Weights of a small transformer language model.
Size: 8 layers, width 128, vocabulary 2892.
Architecture: RMSNorm before each block, rotary positions, no biases in attention or MLP, untied embeddings.
Training: 156M tokens, 4761 steps.
Each number is 128 + 32 x the weight over its row's rms, rounded and kept within 0 to 255. Layers, rows and columns count from 0. Numbers have three digits each. The size before them is the row's rms in percent of the matrix's.

# layer 2 MLP down, 128x1024, rms 0.212, rows 0-127, columns 0-63
106:092199152121164164110111144170082110122116157163099150202097129174163085134184113109145089121142138172137176157193139180143132112092142153158132059109138140144084116176134148188101117142126123
096:168142174149099098142116164088172133127113139133183109137168096105187174129138151106176156155168073125157108157122160115125144114104122104147103150176101089166117124057130183133139145081105131
100:108114112177101123156176174069131108132088103126086135178146124214126134127142139199145143048107064104102168064114148059102161091122123111111209131157125181178136098164106141141122124129124118
096:137136089101153164147188152141080127116124111141083177124111172110125108156109108171162105094132106177065110095122167097118131115095117141053054095082136103194131141160128113128125189185074162
101:154213104147163104115141080112172132134110063171134141063097108128112155125060146075147147158157162123189106107147153124126128106188160149144158133104110185129111137160141101102111128098238115
098:112124149108139137151140168149132145160153109145104179107104125182124172127163103169111157108122133113150127167125193176124071081107195080151105122132170145101165175149185160132141148084136111
102:174104082080158134159163114130143122111131107162096130205077132105124141145123181155135148121069089122074157108145095119103141142115145158160088169134115143097156178097143132170188152092116070
099:154098060114115154138126149132060135143149148070165158125092111042181104073115102181130087163089149101105090148134101036137144142115151125083137094145162114109132079170119200124168122105098063
101:093154074163126151116171140131114117109173178138166169162171139123099125101154127112112157150165135154124177161130072109102120182140139122192159137122194163144095138178122122106115180128148119
100:148164132118097150130099109164103132079090126114122087122131075106189117114148170127111135162070124099085126175125139155121083161175188100107146084120144127124131156104071125152174146047174161
100:185157110081143132111121168156115130109094156151134107108127099126116179187135126112145120188146143113136100101120115170131085092139142175107090130160138121112116117144078135214145192152139061
103:163127162119145114117149076096119142107102118084139158154178100161128163166167116100129152146165158093123112113120084207131125153115111103142136104097158110135171084125176193172158097115134124
097:115166057077131133170118188128176126094136134128175179119134081137079156128101160140112129110108121167099167168172065160156117103101135108139117147127143179106141117101127078128078121082166176
100:136093165131163062152111141130145058118192174093185120107148123112115096146216178169108164105145123133138125069112171156058128125160151174140144184146152138146141097135168121078102044082147126
096:145116162086176143134086067116161108119133094102130189095048115123203086138120094141128089097135133174100160161176138127120152116168116142180137107093165166117129134101102130211179076108079078
096:058122113162120129149132156160130107108105014119104079113067109123098086179155175131129155132113145113197138169136094168166073175222108188117171125064105072119117150153112144147060150145159137
097:154143132142109137165142135125169146107138143113107200129122105138101182169108062104105104152070123185147124222107121136118171147131109089104177136118123182115107126143135098087149157172127163
098:098147103137124125153178174132162097119186145133085139161101124170191090123103118144101145120108135114093039178119101112099127153113106121165108110096145112142153134147101141101153060126101118
098:060110102065119136098111149075153121077143147104123173172110147149103134100097140108124123107143115076061092140092147104173130115171128170109171105067128113114166151130148152117145135102083109
097:078105155090107095160125120125129125123174125118141146106114119142075173131114159113132087108119098165173187184173149107126194117182109118194163164130084120110137140082101161091169135105164134
099:119131102153122060128134128098141098143128184144122152116086204065089169142119117107160116105153183134072050124171145125163102086134174163155109131145106137152097099176161102149124206119092129
099:118126105154101166094117131098172077112102046089121124159082136150134100104149149156057117166075113134159115190060115131177146144107124083122108168087123139144128125154109114153131116113082182
101:131106126144109140112124106135153097136103173162120112105144080077123153155168155142140139100190117137131177090116141122146129168069164083143145128133107123127096155120117180135118134164158103
092:135150124134110167066152118154138166130115143124122172174140127142157080104112130088160141115047173176137133150185097066096065175160109117198130136118164172110173055161215142123167075132140099
102:197116143148160143116140149154142155098099133158086124165154164141132106134087128145140156136112121149133141121068103126142082123111124113123114107078141045150160105162143086138096168132125131
098:165129102139113085211096141142158100097108113076160253130056060096146163140076112189094129118186126161187118104104119138096134144088157155128165110122161114108140142137184135141112110168158127
097:173148150132115153111170145118085123179107124169128124197070119155114132121139149122166123121147111123202135169145140109138118120092113136140141125092103150106186072154128151073143125143086154
100:110192108105108148097176207157121129154115128097068064075160089115194164116168132141163060148103136127064146183134167124058087131141085098088077136109136136103155103152175235133157183115123091
102:103142093114198123173098131088153131135116085070097172146109015109204118146172101126127145081152109152157090158138114116192099170154100168133106129150137170111151146121106085098133135163097150
102:109116190128166137208141125106094175184143116145136084082111169120084177147139110152215094132089139119164153108142194125071072077090169133113171126132152112178086114030139078109138095140160062
098:130135141151141097129130134182127146174185126143103191070126093122072133158083134255155108158134136125122160159162119159118113094136130112164148147172134131091119136120108187105134166105134171
103:083112141088162128117138118133180167153123129094141085168145122118074110140114122102090098075080161135148198168100082181124184107121141117185084152095181064194148110099100148126154075141137171
097:156147135114087126114120107147094070143107129160158129090081143183115207124128123115146111079117113126151096141095156126087168141192166133163139141103085156091173137147101110128105119119137102
099:141063116093100137166155112156096095120130126100109122158110070095094147135171160143177158115123176093152066183146136114137143131185144142047108164125163105099132069041086142109104091168114104
108:128143080091152162144094154067094128125110178137128072165112090105159205144074097094180083123132093096137087120159080148103214122115120097079100129091142096118179134144114147123086184089107104
098:091140132155143131128153111077121143154072079060028139177121091092145149135140089145123134203092150125179085071113122148135117175062132119140143164157171111138137123150104061118161134121088098
097:140070142115070130146135113049145142097131112146091113139229170157112142112118141127142110140100116125154096117152129099195103139172084129132163121175128153134156115114100111168129137158139123
113:136149134120098120144116133225115088190082105167128157115097126156096053161064094100090142194116130185100146125156153133146126133126148154143203162100115096117175181103158142130081132115110137
102:073128147089098108118158074100163119119152117141137104139163184213146092170133084075186074138098077163094107172097152153124081125131157126112049146118105078151105103115131159143112099124135164
103:040099137129152137110097037115076113123149174162133159109119100128081175162094104134208090081173174134143137151145109141090145178136174118078121178142129091173101104170111191122146073117098101
095:191154139149086063116140097112169105095102110068137146115120107096160131069185180174108215168116133129151121131139121133180097158086089113120096162123129131144147147111141126072201087123124122
099:107153158122209136102097114140175154108116090146129180098100129187117092138091149135103196115108137112093103112111149112131198087108149134115103141114142156170146166110151110101089092160118096
095:066121160139104144070181181124165078154158096153072161126139042174139107188099093156121154080127150106083147182155129078143050129133045137081107144144137151153155120207103104089129106141111137
095:147148174134097151177177126125152155061125098104110092153160086159124164136136127152101129158165124093092161139127049086157122161177126136104084136151119170150086104175120137215099101104076148
096:120106158168118126138124093060109153097138128113150180082142220164153138112123183152189152193076105125104139202106115166117160148109105124149085079165088109108164121150145139163130100133110161
102:068079108148097134169089205110128071097089088096136112082108138135182136138101149121100128126062159152082116149171128131091168112118221145140071141059130135126070152117161107150128186133097062
097:181125156160113113165153120094096111124117123132150140146083099130150128141223081121166179130061046037091124131139127131166129159119115119101087129148167144128135145156136154080118126112191194
097:140209148138196127162108113176149141192170114136186142120145039127126140174082146133173152134116157098124091076150189127128156106168142107115205166096137130108110156188122138129084117078115162
097:186117112116081068127145095180156138104214114142178131151193132073142129142115124088138047122063128150163197152212135157141123159099160200103173094136129068083141063115144094104121174101122108
097:147151107131150116114091088129132143040145092109108098095132105156136135132122109111158113183130098136140093163160141214172134138174175153097125105067105115151131133181129106132080168135157162
100:145113133157104089118140149166146133178155107169076141141120144193113122130072206179125135140102138117127240086141154145164116100175144166112143097144127120172142181148183133137071099147119139
095:174086126136126174172093063161095196133144138139124127128072149162048094158101104105166160130144115117157127168216123103103124139124068185124082120122109093122097153155067189125111116159122085
097:134066109104126087102130094099123156110121201147143089157127137134166139098167111102173105120087126132138165132106177179102122065158158154142117119185158085114107113128151111048126131140162141
102:200113170141085127168150151105115138145124123129123060156124136139171125136197134101136157133061149143163104173165131129144112128187109112073052059163100094094048113151186221166166123125151133
097:133119146129138150138126176126141109080130106167121108110148113169217093087097110114086080120105133176189189166111131155122116080110157191152170076066145087148165091145127086137113109215108108
107:129099118133106119148177066121126105133101127144144160132110057120099147173131120073147170182142135117092070093102122156150114120159086122108166119187082141126169154121090152164115145100124132
103:118195104146137106108134150164152121094173166134116144122111103179090119125136105170182127138151115140143165098099119109094151139124132090071083133037177119153139116149131090117132113087109117
097:144153083054158170135156109175136134163172118097133150133070114151078229176111114148126128126111142139147083087099127110172078077081079113179169156129094176176086062115144109146108111133092026
096:107131158129156095110094153133132136169131179183162101104122114119133098104141086185125125208138107142122096165153098115130067147121144109097197158110112087089174121147131145120106167126138138
101:165163122146106112166152092149121132125130114081155148132160149111060089116099110095121137100088133160112149114144136164141156064146162176139143139130136118074061101149087131142108081130185166
103:077147083134197090157139129095157128110080112103160074101211177117175150105124103092093179122108121173141155134097179105150111211115151177076171048118110103129144168152128171116148126145090116
099:133102085188106117171096112075159135067103147169112079116139081123092147163138150060136176098145111142140142125160126100071069111213081120076103141136148133127124142124070202115171142105113119
106:127158183065101138145147132167143135124089140108130121137147150124132128093154152125117150078067134163166129135126146097119150136112124135111172151150153149168112144188156124148139201092142078
095:063159109106109099156141154109119075175119083160118084128141120154073079068074130164112113169169121089219099134136112109120126092076199156068176173112173145162083099144056144155146080109189145
102:117142158115134122137129159098157110152060144160152098076177152078109141115157169173144144125091074104093151079103109113129127125134151125184119140105088108170149118150066151131073132118101112
102:090123146150086094148134130092178133156114159100097139146124065097143143067189122117116149165100152074082135114142089137115050129147121162153126116179172140201160088167117150086131133127162088
102:123142154117063179092120129112112127093085104128147132147146105107199113107057118139154156056135164179125189111110122213139144163102122165107101148051103164148119116069107157085104072161094129
098:133052146128117156141086129158146166069153119140132133125068095139145080169091076140129139092132120133137106084114132193200148190071131117138114149098164125157176108122173148147116142151124125
102:107147156107122160136212142144193142145149083165146143133147142161157089123091070144179075079102141107127177123108215098143185122107082136145103139158138107115134197119121118135173102095163177
098:177057132137102136133126171115112120131112084159118155091093113120204113076131126037079123067073138118161120141162070153169092159144155153174108132107109084161130141099094122150127137115130175
100:126111073108106137164085118150110125160112123095110117153101092098106120154149133189171142167047124073107121105138140134119105142138111200172133105126108192120126168126123151151196137088190166
096:113132139086088089151154078125101135102186127137200082093151106125139192105138128161154106103136151089117127189137099120144179169146140093093129157072108114126147110129137122145176041133203160
100:084163134138117106129170119132153161116124158118150149106065092099127153095107122162153078167100119154108162101142113107174116137155131117140040035146176103080105118154153133103173132085114117
098:094174136107155145146107089128085143120129138104177186137060214204129100165103114199131164121156123138142115107120152187108101062145119088113138108153136146106130156142213224143120128136118126
100:135125132111143112132154119209138135157142126106125146105173107090108098136156124116140113117070081144069143133124100147154136151139159112155074143114141115098180156127153136101084169126127112
099:121093151114131155128123124091152169147138151104119142087201136176072088141170131148107157146145144170110057174113142191082114150115151077095083095102072193144146156164163085094085102124179146
095:132091136120149157092149109124149108054124155122121063090161126142125087135221085105129116202087094121160124181092097162162111147158122056171072058100098099134168095090140116101148091111192076
104:144158113151113072162107176110132124107159115155091083168177151101132142128113109145120096152247146106112205138118175138126167137111062144105149185111109071103124087126139122139122116126141145
096:177133170161109101141072141138123108150137119098110151161215125145130137106128099155093118105131115151179129124121141072152122170079105143149167088137125157131041142140097141140136077203163126
102:089152099127067145131152115053080129082160108112146124121119137169131113103145137109155096089051068096101140173097103122164206104156196180117093110123091134160146116082188026081153120132161131
098:092137127076173125125171153159128134095169141130099144089188168126114104143079096145134132112142115132151077125144175153110061151174156079142207144156124168080194061168146107091184077157150172
097:089130127104077163156120101079111077133101046113109111153107107089147150119108108067134141158166156141086129146069093154125070059093142149107150099091132100104107143132130130132068147092117116
098:197137071153186139106096125114148106097091200109101105151130185138152145165173142145119127149177145128172133133123150191125130094115085104155117112096131098141154152114170104084151164119151155
102:164145144146097187121098127099142168127122074130122147148105117125141073190128117160141120103118121133148156156130177173074110112199142122177110129156115155103094092081122058123169168116187172
100:121176165145115144139118156124159146172130088075146116154101080167181162156071102147115105180138182127153113152136107109141167135121141119125205198075144135165134104137151086136109138117118114
107:187133143123097170169132147156164108140073114130168088136164121186128134115166132150142133121113175121220107127116113133073126126178118161148160108110113121106103159127169149112207135135146122
104:115123094140170123075132127053121142092108130112119113102150133186153171141133134097142160126171087144091130145150105115124120114144108124118155082126106122104113121055117121153116097100107108
099:157151153137087154112165145080175161064106108109187103141093139114146145132217133139136112108159125192151125107099167116137144115101178061145118157141172156163160172073126080124112138099174159
102:151092101150139117175188145135129104158122082140169099123102124204079104103111098137119084136165137116129122090099139096143129100135065138150183164187134071150056056150154143190165137154125143
097:124124117147108117111129178100083144075129161130155092135085101174083241089116163100172140081160102160137123084158117151112064079186085184097146132130056160152182170108130056083096118079184126
094:127095085088126155120133137076056085055123113149081116097136072177093140164118088165174127112179079108177171126094078159108188144160110078105124166054126174107183142129107213150095109089135174
104:119160171163095126151080101122094134146113137090117115079131090123125159137121081147110159113055168108161111131130149108129132169162168125107174163093183079107144079176153174193174098198131130
098:161112091168132094114147131145103160088085122138128107132100112155135147093134124114131151150070108146136176157030133168158130136169136138150143149110115163155154096128142166108108102133170106
107:057168151159120167151113140120123144063124168134125116113087114125108122112099132069126102133119112168140082140102167152140108161130128095103126036096130178127142112129110130134209117136147179
099:131146162115133131063127130153150184115068084157158138105080079109095164129199086093211143100095149107109128148121138132160209169183135101138064178167136135073118171090209120089119174050193062
100:178117156100176100107120150120132100083082192096150097133122136161080104112153164153164118114159178173132072171088154125149169109116153155113134135164131109104070152122074155149137105108111131
096:158070140118146093131111154086104130120119116139126149141067129158111115140151140152111129151160128116125094083105102109134157075141133146083143058182112130168108127109129137105134147097086137
108:175168170137110153112146154154107117125093110088128131136156126177182151110163157132117179145116118142093078128144145147126109181148170133155159081136110130117125097120117138147132108113124078
096:118111079123141115093095133119151141116106132108126138202124136112171124084098114180111102134143075182176118147104132101120052110076136106127174104127160123161115146158125080132101152168135138
105:138095098126177195056145127124077150155178132149131188132075124132119072164111116097108121146104127203159109131170154161141133095145148100110078133101138124193081062135160142141085146146098138
100:096127106137131139080103158128134058141179152122159138101126146128108208060164106090075038102133127146182197164107150088143073105132028129145165099140135075141082106127109143105144125164111148
100:152173096149078166135145150139153170130095129158132085195093145108133106160103129131078135132151127097097136102099111177102141119169129180098121083156140110155157128131134159135101128211160156
102:126157132106138084091091142122131130086125133113076082152172124104144083128128180112167167131118115143142130073115106164146196145144156140154098140169126169131118109161111133167180162221137123
097:097113131143147112088089130067129107074106102107090120101094203080099111169165100127114159090078132134099121073172138143139107146191157152156157119093064126138124101096167053058094144082072146
106:135182139132086142135122136129117061111075201178131057108095159162143134147106120101134074126108104143143140154112098165077092155152185192129136097083171107108101083156186053083106160129120133
104:136082185144130110173121115118189184166165114089036133088086163128126144137138166132125141158133101128084088190129157024160150125184145092124163097114110152124113176081122115110144168102134162
101:111152088179145123125113159092115147091141143156090129138124143164128203094098137157090139153127112126133131111156154116133114157100142085140068105199090084152130113125128132159097107181110126
105:147137123109106126157076163118116124112103141139124128181145132128134171090104143054167101146104102136087136158077166143049175124099102153088102094130106091094153069146110126171142123105095149
094:100103077122163149156146223149172152079154189114097133106130122091139150129086189075107086122139100128090094184166116126154059066162171116150122121114089039145161128112164201117063098123123129
100:163120111177127103160136132140150133138071150127127121118147163190156159120188152132098186195117142137157101110118167103159114126104114092104132084122100135134098147137181131174181103147149127
107:108102153085101078175101130157142104122158102141093177105177198182143089075133125145072070123126138123118118141129124121141136117146092130123097138118079091174213108081113088176116093137074141
099:143143106120133104160053118078130202167083116155141097111150159155047133157108119144105124114084110118123148143184143112096152157095189065150067128210163076135123087101129217149161153091111132
107:145189195239090089163095062127167150124133166122131063079138156146175172154144188148109125129164150110084099143155076132155145184142077189150098166146110126115196112095185139145164132224169116
097:130184154106111098082148145097122163105132172131131131103189109131108186151149124145093074093114129115126085118096167123170061193144144089144119141113131141061154092095142173178118148141144150
109:122091118107180134170140117065141075173064192173107108136185155144115137106111158127084196122110102134166111136102138118131189179167135082121193119134144208206125141170145098109167123099151113
093:060110146127103136172125109168135146121202122111154110154164156160054108113171130113150151137208106147075157141112097119166095153117155106107113072098088173125123131168139143199117054107147151
098:111123106140142197200082183113138146131095112161151107136144114172116108116143113171138152147124100146110147121168155106144081123116133189077116112119125109109042158144165126154119118167162150
099:159143167110136132144105153159164126101128110103103131142148108167154093109152145191069171139153129094148110167157120135078128106129084161145158099094107179091113126069104135127094126111106055
099:128107069100131092124145106122136123106109117057143103117171153116096168135135119095216146131127083107086168170111166047095111111124118105122071148091115112114066175111074155139076097120083148
097:133159151155113103130035148178045110142103105140165174137107154125109134118124059147153140135104106164074115109135135108125105176152091088131149119116137122119156084144131113121164111132122133
106:125064129089149133162099128148143132148150099118127171159051093135128175133152135084097130161171106165142056090118139142111130152122090109098097101141108137119156163089094080128162105110093103
101:109147076092151088109123117160131120177107094114123162114094107089202121126161112125167132115123143126123128203086157118107112107047189123156171098159148116131073141122114129154109155101154136
098:101162136084141164196119124129106170109137112102142166066127161125109064139139137065189068127180108141101095144163153113133102173147156130121123098111074142129063206164098121054097130182166090
102:133122117124106084019141122088117134158130076102128110083217112140132097106082158233081155143123119100043143121152116040112119123118137125183085137185102106134079177136107094155120133100104083
101:115180162081198128124153177113103183163122126118101170091132156143193182137165120220082097169131127139133117124150117126140128151136136183138110106038096135151148088129119057130137157134097086
099:128136155119121204098136102122123165150144128126171083146068131145055168142156118143113094188102120179136108121122135118098107137122137123135123136137115160134154135159073101161125191150133068
105:161101074131088146133100097149110137144184073139143168130188120046169109168140137123166140113154117141134093132169095132109117120096104146121160183162139135168179159120167139116123100098135150
099:149106111141166172158136160112092138112135106153126088208101148161156163094128174125168141074173127136116076129148127174138142137185186130107116124117155093089115146160131170141176200150159120